config.toml
positions = "rope"
weight_decay = 0.079
max_steps = 5348
Each number is 128 + 32 x the weight over its row's rms, rounded and kept within 0 to 255. Layers, rows and columns count from 0. Numbers have three digits each. The size before them is the row's rms in percent of the matrix's.

# layer 7 MLP gate, 1024x256, rms 0.241, rows 808-879, columns 192-255
106:159188154112128152144144118152084115198092139155149184180154183143190148154110140082105159147120131091206140148117130121169120145173165207132126128093126110118148105162051157111142117076134092
106:160139172054198171095169138150109143168119106087175139197092096097145137065104100089121109147083139108100117082121073135134165111168141201113183143080149112109128151167127117144082177151099147
090:135128155112093189178132120158157090111160157084118049140110137181143131139132166111111094145128094128117112114119121170128109062133119145157158158115157086138118140102111065170108123180109116
091:145148110135158101137160104158124134124092144045080136062170132130148145082087180136096075091126179179121106136151160165149153167138192118091127140142143179103138120144122208138111091157139174
096:115199160160140186147150106177168094140058152110094169122115135094099069106127084106112164138144130103109084102140120190114134132161108116149212148175101147144095144163037093144090102167137085
087:131111138135161120136144086132124065142121149097091120091142115133182128155119178162132103092131164181146126165048126143091035129123116098167099094159159102151094142072174152125118107090096123
104:173177183124142082126102170197117192116146145163073124145139144141116118178125168093171163180164148153116173176155138164130143097152129108148172152120132148164128173069071120049096113044162132
104:065164143110150089181139157193095032133124078160121191126113116101171134118169077138074169126127124129114143115121160133121180121119164149079113188127117102120138141112133128110131113120060156
092:087124136136152188171086104116078141128119169176105157115145066115132137121118139074151149158121097153130110119170121152169123183121120133151131227139119043121139122069069067091145141135103191
102:123161104102191140132171141126113126168092124104157097042108154096143141147180135131146133100134131100143122151120141166215084108127139137195130116169129132112103166134178154075117128068098177
097:104160144079100090127043070132171120144153164110094191103138078221125142086127152116089143134189065107125120161148095128085102107174157135111142133064095098149143143107139161094096123108124074
097:089129144110151132126139103100122114191125137111125108104142132144136115149133169121148162064147159169167112147106117134075152098126048092100073169168085114137135081120094111108128131121147166
099:170100215127129127183095140156099122120125152166188101137129117093147176120113116150088052165099143126159067078130066177109152142122105172111138140110135152173151107132117105159209139137123157
104:130132122132129123138115138089168187225123101143165109102088166112165123181169132150166092076135109159149190108156186147107168116146140116161135102131140168135133149118118120133103134137118057
097:084078076158131102105173122135179123181140161087174092129176105136160172075144114152129098168104106105144120177124175080164106089075130120121068128086128094137111174128185147081138137085125194
095:125143093117112127135114122046157161116094064122142096137130110183148139135117120130122137121106149121132158163107147123202216085111201136148141110130156141137110065132128096211112158172133088
105:190119130141143152140143167203085083197154103162137110183138115155159106118124138160163076141103133129132141135097110181148118089112173066119136114118120089138153105126061119118151141155159140
091:155145088156120175049108060166109116120167114152129043085150131112197138140146149101080114135124127141113112110161134160155109122090109088151104160064130120165190167171202119125101126110212098
099:058166220147085121205153072117133112129083178119175081148188149116170123151077089125136166164134105141141153142145108118141120079114103152111148133133126118064153166149155116142133131101165121
102:119120152159095132104138156158053152139136121146122134164162087141156100141086177101099094044113110172108130131136145080113153130175072143131145091133157145129101138115165131133131167176163193
101:149183130096117085172147079099157151113102147125183143129133113102079111082130163094081146156184114104099152092186161132134086153092153165142091069150131104131132120121092122148077156128185156
094:122106107111146127106153126090144182136123090158108128120096172137155096177126174113129152150111126071156169104124083170173153133156153159144081119101149196191088101061087086175132117187124124
088:137074126127093169120120106110135068129183099061123169127217142136142101151110131137124086159164128148215134097094124185133174135095081106164143121097170130223160131130081095172100107126128126
103:088105150150161096089132192138146114130168160134102169139143146112142126114146167082137122086135145112135150098211157069109023097139170130076146152129126101135112212151186147116125158127115110
090:102095146142189155110166107064088130096094184171130135141133111120111117071127089088155152151141062140172133174112113102092121126110168150197098180148115115115132111163149115136147125109143103
089:155124145115129165121150147162112075123116152131106145126170179143051110102087157131094169121111115183097126124151148097103193118139097090108121097093122171130161191064179148084127118096095184
103:113135135091121149182174030165160121112104160088163133114078141122151146157117100124119125148178076129084101111136085067136110159147022146098107162163128102152150135172112158149185167069086126
099:081076104123131182111187125170127177097115135080128147103130122132086140157127191088184090146081066128164088109087053149147107080097164142164064153097139118143084090161139132197088102205121120
109:179133126108087070124140162151122093132134107109120174159134155118117149096178139108071097126153118080124174117185228097190162108137200122107116157057112121138106113100073133081123133094105112
123:148149076111138060117094125123133135092159089120088160131116101049123136129115094114179109126083142109152135132091190116194138142119110156088119162106116204115156132141120140116091133116081116
105:131155094143150142072158131093136181127147116102047133140137098100154140185148136075129101181192116140137206141134120165067163081143123102127125147112126195132134129097094095102144141110089123
098:167160128140105176184125087117090148123146210172160127114127081103111143163113125131114127126159077131072139085167157133149150061098159141091175152163103160135138042126115114171132111135165041
090:060137108131112134158069093106138201093140165167129100101124115143194171117138107102105094140153100128123174177152118122142068099130131161170180140184130153151079135163137083137144121103170106
098:155096157170175082116134140119137157096105082109085120114161114152175160091121162116127151116097129108111114188168163155145084097101163113159109123136093124127140176128172107142162139076108125
102:184106154095165143097128133105096088198145175102128161121120091158191123160150167154087111076133111148074172166088187103132195100131122148187157137129129148077125081115099075095141187139127112
100:112112173157109093183124113169134104113149101104151185126170165089100139108161187101098137100132102189168117138092113192121076116176124105096147063188149134132196129084137135181102140099172124
099:115121121124124118160116166173091077128087112175059144152078124144174136117163144181097167122130178121080141110112149123131123120150141114107156109141067128130154110148088125174185160134117145
093:123116134179160131111072129091105158126108110131172185091109114147151078151080134142117163101165133086127050100129074139151135083168141151092115087120117174159138146080128117127110196097101119
105:075123082134121158100153129217105076082123081185150104114084089142115106118065108126125090099091107109142089084138119134134139168131137109150158089149172133131141111071109141123150085165133112
102:098113173119099151112153115123125131145119100110114151213122115153122088224063103091095091100119153148130104160209090170147092138133139152178145162131115182188095127143157160130130090114124127
089:116158177155164140081092152119128135135088122171090113155062126092139135208104108126118139169148099109138176110100142177179126062117171147059156070133161101175089140134165138140116111107189106
101:093104164091139106195159140113103123116105082102086139117157153152126116157133147164097151101142124155137105143133148156170133078156115094127175085112119205128126102113107138146145161097058153
098:110116194173131156140167074148163152164037157187125149142118127143145128135128150178092068143145131173097174096148179114101160140082118135151157127151113165147115146123189152182142155097119122
103:108137154134116135154187098112146138107089160117166200071128105116119156128107133105109193094123093152110141105142096148111140129199167154112190125131110136129154125132152113136084070127143159
102:108075101141093185130108142163128141132143078106127124072097188158074088182169084102083152131102158146152153113125053144133085112124135088162132143078083173130117087062109183091110150095099082
089:151154169073190093104107091130197127111144144129119164101093178120075180182080117084143143110143157116067125075142151127156168131162084157103177161178128157206113110132089107131208159121176088
104:060119113159158102148182068178187076156092171111138169125121092120136162134140119115145143156147062157058064085110182093154159110123139119130085118133102127186099083146079116152092149081154111
096:123066103173155111157143150185170071106155143110121159120175153109149115136180121235144140124122173148152150118173087167187152145162151158130074160115130166151196176181141138143153115156131114
117:193099140133115166172125095225132170152164097108082161117147164127123123097090143107129107120076094082167130081133150116146125158052071102113138139123132187179093097138138110116217126146101082
099:164072157129132145122162139143064144165132179138103177132100123120193149099131128180134105089148130194151145099169132151056056119079090099197141139080171122124139176151118082190125144126161124
106:141175098140143122117125182126179160171104111094131165132101114116141133148137104176182150082141185104055122141158163152181101125161121137111163104138117157182120085088204146075142092109142063
092:120087132115162071093059097152170125125131101169119140146149128110159145100117160136171130156190098133132132137172163103125152137168145106186175132107089114169156201146084172114101110121154167
090:154111150112170137120115111141146140123103183125151181118104144160139158103144125125169134134133108158073142041084128155169134195143164055150193096104110143154119068147102097157158143122151118
100:105170122147150166132099132165126090092113201156107090144042130136202080121121179137145120132134117128112125084063115159125129119150129103106092139145199111149116132157100179110122162045097091
090:085104113147140075203126090146119106098048163049169149185134135100161136144112131157156183125125120138130097118123143091105106092113113135184134140090108190162138134137054213111078152131141081
097:089178137100173132170107139090102116137116053107127092135091124228127085106146136154142159146145082156118131136140141186153137157124128124054149095144146082126114140114145114152083149121112089
097:154107097126167163164105120206124134131161166069115087129121151124159127103071153076115107107150158079142115125084132116073137156137179189127149177107150133155088126119180187120140173142137076
097:099114166177125132165152093122124124126154157139134147102141118162141143175159114107141106115074133150144111099131098166064114132209148120169127123156146124168125129097105164154132203137083114
099:096129104114169135159105104106115045105062121161124154143142145133092144109081127060122158162117150119149122076128078124149135131131060093116130244075093095108109075129134158153140148080179126
102:094097092059144137080149153117091146146130150105133150087138162127080146123073165143185136155142176100109053094142130122178088144070107114199143139109098131111143114159131133139140176200110104
089:191014172172131104160139180153178149124114093167177131108145116136069104111090101129107128086149148076126122124117153138123142119089168091196129092075179120181090102098149103101109145131122074
131:100175149079070114151125168125093096176149132134090126155149100146082081105104101172107045148116121092147147143084131124135106171094101161085105095167167061160129129105107176182115079155108098
102:118147186132102207115102130132106120110123101145122060118154132068154130097111086161121163108109126148158112130122133129084083080157154162128127110107128089177111067140159143088100124160126145
100:170146072108104111236114098091147137210104122105098136110092165114139165094131136130161203106140110096059137090167068074096119198143124137125109111064128189145182162108147133100144134095124139
103:085124139114168135112107128126126143111147128160112097073134102143176214154170173060115112172178117126175140137180139142142184147096188114233142157125120131110129059123091125076095103093138142
106:037153150102183127169115114187165054107169124095167156140149168113170154122165183129127145094160132189169128184175134162080121128065164139123087200137082144165129168127101150144145128077097131
095:067142169178121161148158124088135185081139110116125128141065166108158134154118141088151106219111126125117132116158090134123099171134114122135148097085105108181075130139080084161091158143112143
094:122159170172149147119112124141111149168113123166201166085095138117159131152110098130140087128098123120147147188104123181114177161169146115090148089156098167163120146193175147144100125154167117
105:085134125178100046152147122135163101128089184120115124124075124175159062110159135133132114066151140103148138139076136157113149126197130116113114121102168121149157166100147158159163146117094130
100:135110124171121104107037144198145162136136126125072162134143097126115146163121095167128175168159118142159119155149146086159112180190087122157156128208145127107163149114093167131092112108131145
104:104082097063118157095137149159185128066063141083114143089100170164149142147127183119157177095105112110080118151135120112111095119196059130151165109171128125148109160152135133084139138164065125
100:109143106138152106171197081107159122162107164134087134130205154131168139167123130186102112163089156122162058118141160154144072111126119165164102104171072162058135084123135176106137136095166142
# layer 7 MLP up, 1024x256, rms 0.248, rows 808-878, columns 192-255
106:140100152101141143157090080152095102102110164095109111030096126077185106079145148139161118153127131123100165153118103119117156140071122147167089124047121175130152119133101149177209123166054085
104:130157113112150096131226100149090139124156159126180103125128129145082065095132115130154133183167157165131151106127118107101101151148151099111105124146120208112176225161103184138161200112207072
090:131168029157141169107124161135118194075145091167126148085109150112100151090154160130156133135134140185119121170092180125073183098092074124172133161145111126120179088089115141137192147122121107
095:123207123154105142111172066119143167134119160142113125116175120109172150104133094168168114081134155163159115139144169148161104140124182109114181115166141145202165129123151168152087081201087133
101:155172139104086151118136145198133120081117098141092140140148137110208102129134159123079122134130115137126107136123153116071180147106143088157150132106133132114097123126085113066096067161106080
087:166115130108122172138141186154102112130120142084141148108072143080144105113149113102093147174125166109124148087156117129167105133149172099156145154152063157124211157091093145092077063132128129
105:132098110114130123197147143090158114162143132126154159132145129151120091136165122115166130110120164084103033067081121117124121114132152138060112130147048114134175108134139098072183146063127107
105:115097130141180182168145018156144134143164135137118130107159210124146117144141129147168160145078117151149182111068148133124100134140137112116151116106150150127172138154144123144133132128169134
095:135123150175126206141106142126086161104124107145106154066188122104092102129154094109151125142123106068134143123092134148162131105137190068183128157118139086138092127101045127117123159132145145
104:161103224152168133101126127186140148135128135105097137119123087111118160066144118124095116166138131134181138116160141152095170088101117136115209206021155102087143083160068163164141069165123134
098:089159085180153079144095074150128116118118111120139096145122183112123149109154125123135143085082079145126173126175127074128128120151120145168116137192157130135128163104118122130152143135131147
090:170158087156101171060107145134160137157128102172140119169077122063110139087147122122098142158117151065139180120164124127152115143093137133145170107125154070105167184138118171180087116111085107
100:134137137226131130136151158145061095106180142173100107145164126123099155086082098108074053081097120124161105129088096219097191090106111132132125092132110160071163099145154112139158086148107022
105:077119098103112148138096101142160098148127161191125132127119091134132128142145161176058132200131135152110125099096146141138133157100150145166132145139130105072181168153113102167106113117115089
115:124086069073133151096142119163103139112145191134138141167123181107117141085099131127089117154117110184115130118125134087122122134106082177097079153104096108071135158091172167034139118177121184
098:091062107155146110150145102089151101085095218097150148120129124084198162151128157103201101116148092108101091102156118135097107157120082168133129161088107137127115190131112174146151106154112090
108:115169142143132084137165094138095112064172077134141125172127181085100116117145129121141094138153129098115099070146108086138168117088167120129124099096105157088136123158128129144151108137134112
100:145172078178165158096114096195129126120167102166146099138170086117134085093152139076139117121087103119129063169132192126123107107136128100134112117123150108149092110144162095153100163117210110
101:110135091154129140170127087188111114152130099153132104143125107134112084125114143153109132135124086077112058161080107093133133171176131162117093102154133181053155190181084173127096116122085056
102:125126108137193132152076144092156102138097184119137142059110162104170120152172126124093178124119199104158057072105143123188120060137135181127126116084084122146121092111115117132116086123034148
094:169116074067129131161103112115109169149141134132098120117079123101108128090127090217136110157122163140100151089227111128096097145130117138123200113146116178093117108085134144129177147093105133
096:122121168112105194112123075092125141120083096115087093145123176117094109136116162052143119101143075156128084089104069170169181133156122134201068134118130175135068136071120083124105089137093134
093:128090091141191101101106117106078160106079150089171121141137124133164121161122099088166176167091147163115105076168172050161111141115165100123140160195132104129080149119183091133171127110178118
093:045138108071076047094164136158112086156146163145195142171119098122188136113154110116143125112151093115069130121173108170122086124142141125086155134127107061130111120111136170133105171132140140
094:144108063125131125077090088134133131126116095083044143127126195154091139164153115131183149121148146110086065108174150113128143105139148124175188123130126122184091189063109135101129120158120136
094:145164161081110062164155100054178120133133124086156119157169127152119136145169115175132133174151147126059121177109128157073082128096151150074196134146117059155082169101116116142137163164157124
099:107124082081158125126104105149154075131131161085129153113108092139133107140152105115143108103160140132131111120141115105082139183125144144122143123173115079097114160099047080179160140149138171
094:175152138158136153115101178095134150121133116141089126108179161146121132065151127136079088175133162159099188115130127145161212178106160107133160223131116134165193152128129103133139100084123111
105:135107123096129126118059096076099164134139185092165113129148118121064141179115204149095160141095097162175090180146146145119148100101129124135069052103147124124162138059127122124088166179101099
114:086132185156192130168132078164146088084164110110194119061153089143116175116161161145148178122177142165130098129126138148080079087168124116127116086130144116133119171115123161160141130164153215
101:114142096102088120135148165108137125145116070105089185155114105088199139108163177086125125120097108198135161125099172154119126138090122169117096151127125124102159083121061116169088160103066169
096:117151132158101142102134066127178079142120105074141128086096167161127068096117071109160086114113181142183140134146102146147123161109106045075123163073189148137153122137160170099129057118126140
094:131169103132144132087152116132162160209131128119150152083118150118150121156092103137116134109122106118125112100039142137137159104116131166161219118115133102094135109153126136125136198029099085
094:072167129094132119177136163078213123093121122066154108132149144146126143123071155140140117101190168139087113123143122086132177111124108155077163149131157142139128075141152080128165122168179122
099:132105114084124107147087131113118152144122085136163127137153098124102165093136147097076133113129133155095178083150211092101123115130073129081131158147139129179107161172162213066082101097042160
105:177163194161099068123116097132091086102140126135154132157125127138128223107126133102128148130166073098156125086071170086124171133078081111159129116150133130055112148104129138117112115143147107
097:162110117181192085138126166138150104048183169118116147081137135091082211117028103106136104105174105100125116149164114102145145130158100165118187162087142164110149098140159144133037100117122104
092:100112113166110076138149106113148120159125174102143135078110069184127184060137113097105134100126212056135090104139074155148124104217106105076143105111139130118121131141126144167143153134090110
100:156111060149121073146150131153106131073112174101139130142106140122165137057180140106166109107140146162129198167140115136154165099150122123142132159179138137112128104151075182125060147158160162
093:094166137082126081077154105088165100147162101046178123127118173099170104153145125097112182119118095172046052111178110152120129136132112144144120146089072123145122104092090130078129171106088070
097:166103150124120078103105109070104153077166153100094106136170133119102120076153151109088089074110119144104076093144166109121149125153080072170126071119136150137146117133082229095125104156055123
106:135066115104096202051118145117146098136112188172151119082151132124128156124157137092134153096135163083076130144123108160164166152159183149086126148084162129066131124138148126100114182150220096
104:127155085090101131103100175156158103116172106148134171167145159175090120137145123126172133198140129118179120113121145146141167128178155117120133141139146141179106093157141145130128120127170114
098:090113103140117149136125125088102087101130152115112153167094176176057109054150143146084118106089132114162071133144086160126137053098191159079128118128150094183141165117173077144150142119140138
101:089095126123143142180144072166157161114051182124164095114166108132066108116130102115125143177146129076055099161050084091156133084143100129157120141124154136091109095102171095156126071155136120
090:121121189174091123109137117043081149139176160122107084117149133111150091099113159160073125165119097137132148139141122130132078094148143127124084141111132136123143141146140130110110101169088127
096:140143059150118178116130123147117124199089157141112201133124135115168141103111140133172147122125172134141152076109131169087151113039169079118105125145104111115171134148147125140126121130117127
094:142166172133101119157130024148145114094090182120127115115120109127059113138096068126103186124109097126115123105142154128104146143133136110120128120085091124170129044124118118124213153158146159
115:183055145152093192170142127099093121203178132119135109111142158092147095156119152132098097135149093115127114106112147067142087120100122145123105146093129178144064178167114131138110125115116121
100:167112149152106123140166108091145102118113126095121080165115111142132126155165130134192147134136154149140127163153202180100106177137097154141138082155121164095090104131160118163085129088110163
110:054130129076148137144132113092068129133122095152131108108081107087103105095131111148182103128165115100169147130090092149140170122112106072195079124094107137109116135117179080071181162097065191
096:155127109181162088113130114165176120147156060095193104143148091141152158141088146090156109154128159144137104100100136130120111125150166091228157171072133124161125202099133118114091093097149105
099:110120126171158105115146116121094149102094188138135165118113097192137123126113104160155168165134111134103083066109123146149120168128195071083137119111127123172134111167110101168148161108132121
107:138136112130131118145113116164200121113133125126086106148087118136124045165102118117110154142143165146107092125119075171188129130145145143131198108150149115109167098060103058155154125184153119
091:123075093190128130119110105118162128080178110121154149139144120112182154205099119148151132122138139165160166098059204108089105107132086149128141141093146193139118146117129103098179117078139066
108:109167128116184107167130159175142070071128128137074101137145138173118103121131124149171128175153131167110115123186116137164105146139140088070111167119175144100088142090135159102096083134132108
095:136041128165135144118113142148133173113165146135142128131084159146156118110090144115204134102183128143117148115116136147143161137134167168157083159133100110206055092197189178118104172239195091
097:180191105124149075107131097132158121115126116155139162187137194121228130099103124148162157120113102119148140076097219113139149124126160123132149093140191141108182149132137144127106105148056117
101:165146170161103131084187112168162171162190100099111136145072141058132145147134126135152085091055109110182121137090153092046116115140115155131142128123171161133145134078120110065159164120114146
095:132156052098140084080145143189140134156128097123097138093162086111107127129104111126137140066121096138127153082173130147139106101151141096116146061155119142190111150116183171167112224071123139
105:158171156065113074097200162143091099073149142102090150193130111109090093066140069132169139093102066079127175115123111107102162158124158085108130084192129129152167134171141123150129179168092148
135:130118191207108149113149137158132180153150146107101101187121153134171070141124142078127127121149161147170067130146071188115111111160101127147174102115142157128102136175109147081131148147125151
097:105142138149069089096116150107110133134131144125144088114162097163126161112097082165119115128154188121160115112142151128157105150111083153106112106070179139125175126100167142070066082155115117
092:110105164109150080129126065136152161119083144119203151132105085121162156151165101138147138176133152076121149116165137132165156158085156133119144121122138147100118117122100132063136142173135092
103:084105052187121151063135176166139159128138175123124108089080128126137110106115118130153145134098127075101128138116026110107079159130071081142115106138127115128148192141124100167107059091144134
096:118201146102118083084083119068104130116094126132106080108074132160106086115130075070151085113072151097065132111097158100171118133166121085099165138177121147108133092144176140067091126141142145
097:078055051089135126058096101101117110144152152075097136145104121130116144062131160123104164159126129145059159095104189126152122135076097117117118194113119125102127107109150155189193126130120132
110:158090233088095103115110166171102154174149102146134181139114150130094136107109141061194163130174198100179164108134166057093156148095128144103151107095131192141121124092047150120109119112159079
107:210096126140117118148110122171079133133142144172098143142097144129130107113209155133023135192090129124126096146140139155113125092142123130137136110085135124144110136105130095151142119097193161
097:114105080105124097142120123086127089056096086102120119110135082144188091189142166128177045124113107159148141090112139171090079113124144117138181095115121134149086077084080075157107166132142096
102:131187106162153167137115138136143149160174162148128122141122163160111110195081173149054123099115082142121099157116127190181094132151158071134135196160126089144112162194112123121076136164115103
# layer 7 MLP down (transposed), 1024x256, rms 0.225, rows 808-878, columns 192-255
105:138101013170142105131169135101133069133150189109141073187132130087116129126086136159106154113136115125151184154163103127089121095194103086097115133115146083225083110071132108101114136128131104
104:152133096118158160149157105127117124060177111138083197099065116119200095132125105076120150166104054096128129143089170129108109118119103121131143099075102103127180105123094130101153176125109096
091:161127110074141138120103175134137116132090131158127176152155172059127094128137091156117111081080155079136163141122126143185092138107086106107113117128127189163102161125154117105144100153141126
103:086122131057140106177110099111148102171140137078140088108136148170099099101142192120151157155113101159099130093143062089072132182136128129092133172166119122173124083137141141124176097142096124
097:091165150093129138210123143081168172134119151180154128086135112113108108121091127126122173179088166138176125085158133151134085136181127106138144021193152127114104169142163102161133123100114170
107:119218161178158108080122122087164120078172122151119154145174171164142138087035088123163115120084206147127113114103102064131106153073145092083151111115105163155126147120135107140112081139152154
105:087172151112146165141123153158126134199091196119114141124127098097118172068123117138159101122105082141096172082096147143136097116129106168146120181199141120203148135137131160121097135127140150
106:107088090096129108156092168188106095152106087154107115087113136105163168127155117116130117223154119098128099177078134155187151152103159181109117088147092169129146138155120137087118162123206140
104:197075092059115101124152093110046103095123151101165137126140216133163141134167180132171082082090121154116082076165089165095156171153120171080132149115155185121094022143148108149118077155084118
109:130110149132094155085147147116088110112099195133075103188176119110124097162111046134135095090149121083118116133092122130090159111123167126162112144162075113122163170138079113084151146079117137
095:178170129141124111142088109117155139165157209136140167141179154157072154138112113183138181107124137149152098107104163154107153124142095095101108103095108123116149129134139151155103086219141091
104:087146139152176090090100193109135133155179150179112131149133120114111132146112148110084129105133130113165111092122058156106172173089100062147136132121131164114143126102157111071134139124148165
109:085136132081168162132154090122148190165147144152174121133098120138154106151098127100105135134090129116117130132111066096147060125169126145112140107113122107119112105170210137138109187129134160
104:145086182156092126132057117112074120102093132094064172186125144113173123100112064126144108137135127088090123119141148123164147120118093098142115088155148134147095141127122139150112114152109135
098:125159130162105097188142146121109101113137090160128104140069156136103163176144151146161174085107106086133135156164195140123140140157155107115143164128098126172106122081173093090157067096174139
097:148208123103128145135101133059126148193084121174144113144131147207098112123185117142126165092079166149141107168097141110119168130113180032168126152123139189131127025133123131087110152122109146
104:121099088071096140150136117129107149180125142148141165150095112123120120121162125129123108152108140115111187147145110165136109076191083072129144060046134128189126098119045121172138183079167193
095:107125124101111094146121095117150113144115156110074148144091206119115175177136132147133154110138170149129123148103102118117183166115113140095183162096126133144135146037080081131136124102052137
098:154110175122155141112096123144081111073147117125102104099186086160095158120140217162156089093132095111115136185104082101142131103167150096139154152100155156151069105085087148131161098059161120
107:109096119096124143170106167068168065143167126173140124169149126128075159154167133128133076146080159143171143151139202169115120125133146097179083150102065133103152075133149086117097111157171099
102:168104110158082134157066155092144125143179140165145110036132183163161177075097168104120164140172069140080155138111111158104128133136134184140111122133141173120091126057145131058151151136150115
100:147166114118115182113092077114121113190145178081157124064122065204135140101174167143133137159148144147135105093093118106117135084076149151124173141147151112197131146182173139137124120130113148
089:117134121084122107140100142061090122129138109106159138101116094087112126093156100126149141111127090102135158106099154150114072117072111146158120102103109141127126207155155131097128168121117107
099:116138106135163126152144114041129159093172169140102136095134062130124104132098137167126090112147172128154163104152130019119120127185152118127184148107169124107126136081226133109116147175144123
095:122146128070151157117110123149119053163138156156187146184087094092160085147174142109142132136128084166107152090172106059149127040163097183120137100131107104044111118139103144052143162101113136
104:128107120165142117130128085085146129141161099187151098117155164074178128101127154149140117119102055158233094193161127115155142135129100210199117112143152146157178063135119158139132094062089124
102:148084069124108144129125109087070180157170143157130105116052157137092107124124118143176144146125140137138136134088172131084160152094127155156153112097110157141091072165166133075165189110093181
097:065153101119122124125091090185130111120181108143126159120098092102158129134055173105127162116125116077110107110103101123078111070160057143113124123101091117093111090114121148179128141173119138
108:130119146110184191139102115153185128136083187166126152153102080128128116083162083127141074087127103103145119109075160109085129122163181118134097115109177165124119106163117102141189127120131109
107:142129147122091144125149160134121109142137138189118171125091096165126122090114094076167127204152122149149125109134118155131184174115117154092119127097165091162105130137117111113013103150089140
102:107112107122107107056111138123049166066117101181197049134127156179140110143144105075157158089091102124146146096146115081143120129099083089114075108099131120128111091132154112182119159128072120
104:162123097094137070125121152165135079099112146190087123085113140111060176147156141128141191135110124148062220129163115111128158164188082133150136164164167172175151087097136065158169125080141082
097:113137057137148094099114082174143147095103171102105077120125128141134130116176126130106110166110206112134111162138107057153158114150195094142053160119092155086142118121104168103126045174106126
102:131142125147059106116142131139109090184137143122178109163127159150059152133136153131146125113101164129040117187147055117147149139147045110087085106162159119092119060049076119169107082111103146
104:150095120096150105107128116138116117153170110112147085085146130110130100156156188171131171059174109112092112126129123082132142072145121126127146149140102095115076127102115178122136072126079148
095:158086088159092163131128173137141145164129133122090168085089123143126096133097144175114103124165119120134113165078202146115195132083113169130188128138134163112143127161134107098091132128085181
103:093133160065128097134135105108117142102089084097101146137039072129154134131081114179139169125130121108114190125173137140146116142110148054156160059093090103136128128149124127115148096133070045
103:144053020090146147132098111173092139131123151131103079108139145151158151136109143156113141124170122179140191169121137119090161162164140135146095085129156131157150147173141120144146096160134156
100:150094152113122162091123109142102131156100122067146089154101103094142145128146125167113160099113161143135054071184117090092134157163103134175147111146096119105116128143168118165155134161118078
100:151173118149115106144159121152158110121119154072121099087124087103195135170119175108168191143141077114155119148131102108111146113180082070103100108089109101107155130160126103119155123110098154
096:199129026135111187117124078130161151182069117147103137105077092126173138095142145163125138157175093116130132141103152186142159089114106136126167146116121131144142101145167107093176077121095139
110:130121126124112133108125167159157137122149161143107084099095108133146116126153110127147135155164156146078153122201112126123116106050183082185079094142127119124116145130146115183110076132085100
103:203160057101113188148128147114141120147117087099149117119130134134161150102115136132135130028078169156163140138174196213097141120110167101173160108142136196149092154174156166103124131139114059
104:152123120056114082114135137106135109139192147067181132222207144128217163148173131147102176149127156124144118147128136164157065154107089097150127083138153183104159090152143117170106151085116112
100:087118140153163140104161101186116106099147131109098155106166108101142076106110122200139137114168056161163114138185150117127136120133196165137144158154097096163136130076102148083121141134093130
092:107160121181148144147153079135171058114143056091134138167120162110071151137096089098100111107101222095117133129122158095120205181130126138122162151169089137074120114064065074126161184074110136
098:100129106146089125163098160159112120168109141114141139113082147191063087117106123133126101163099052092109118090090204135115122136119152123095131087124132137153156100158071064056105166120153208
096:076133139163125153118157077135088176093157153146138065164087129126116154106131149086181097106113072160105185179178173165138114143152135132177072110123148110128065116156134134126150104109165121
116:151137098082079174146110138086116153125112081089158134107100194155135116096084118103099155068098131071104129150111170118093077118107115097108145118129111135145130059132157132125127091113105096
107:052171121177130112054137142117148124141148150166130099130127096108122108066162161106019152082134137107092153129146097088164098095128145108103164086168207125201121099086115150140135120096143127
106:129134193113139140183109173095136143146139152095166103176135123098174153142127159119092138092207106106152118136186135138130048149167097107121119130124125166121124091107176140138165127152079170
078:127156126112113178134101139110140168128150106170058102120119156078116150069148100154069159128136103129142081077192057159117115118095091168092122113154095117137147108165170118123146127109113099
102:125093130124073046123117156084089079137158156086129137083204076143088167126092153086158140171193127103165162092098117101140143133100126094138101084073147111085125138117141203132161149126135090
098:070143138086103066148165139149092147231123152102086131162123121173145155116093104142156134110142129050141136102157102160143106068125087122147117122111133132150122118145013223109114135062115082
096:125079109153081138090132098069066129111122146175158116130178119119170142121122153139133099173082107125146079121063119175093127186172131157143138104120178112047103220147109141159161152126097105
100:159030112088105121145173121096102125161094170156119113114141065107111066126106127093116090098116129153066123143084112099088147164070110148203174126075089119065085064097091101150119217163061129
085:129169133124083118109112152122183106084103119090131112127140093153106082127064146099116103155125127183165072127121172064078147188156110109185119148099163129116104152117085132116113116101084129
097:126103102134059125160166116100120097139128149141161115103090062168128166169114134042108072071120124099082153162176067180092137108148125114118104113108125123160129129192114125129189110127126132
096:137124159126109133073117149162119070114175091140082156138140057104102098135140115139098198120140127116115142107195159137170149139134159108141174137158108113132135187148078152158128145106151153
105:136156106074134150118095097091092104100196222111127133054164135146099165113117156187153108126160190145101109096111138156120091129131123077138151095113173122172104139189175109113135161143140157
094:131132118178144155164111126179178150133148164194153130125149133095174138145137105144108118193145174153157146176099171154101117162133124149141165096117155138114132127139132112144119153120071102
096:116110116122136151184100148154136154089088162119125173108082098209132165162105083126105153102115119047054163096081121119138153122101128130159157063170148159107123099166090101126163125116099111
088:126150109106141189136153123154109097114145131141090142113115000087131137114148147125103140128078102082141156115161107144115109104137156144122122083157099141120193150141178108130206182129171164
101:133144142124160117135134160144155124161130165181135173090160152102133130151095141150106099240125081106139147157156120158103107118120198120201117183219171151094052180111153171163150091119120070
105:120141149127162124176156079095112115200140176093147134149172198147067107131058072154147081160072123087205083118074079120103132105139119163083164089159123184175060125099105109135135129157159159
097:157140070157177165126097130113136144075060115112116105164100086131141176163076118145155088141169116118121145130115150075121119154108118089115156104131118120109136139159109130124151127102075153
098:114189166112066118135135122098129109147133095097139094126133152161083101145072133122123112108103170141162090167146108139154196128140134113136119091040150136069135108112161138127164060101049144
098:171063044066166152151191115162121135087124140124096098159152084124116132103114083067083123111008130070069166116120118087119119113110133205109097163138225123139100137161118089088173113112127141
099:143088198158175135112135118127111091128123131028152151086141124075125105153127138112153121085120122143122089099180145122176117106121192110085112144180126177149071103137124120083121070183161108
105:193141136093131123146091136196115101128116154110153124095146110135079118125133131189127204143108131088127160054177150094109083131119153061098194125104136145156143196140165144118196139098092134
104:122131144162127129083079177138061124119101128093167100125163140124162161137141167082169143083158114166092118146127147152147086168106149166128102125115175175142165156093118029128120119123123140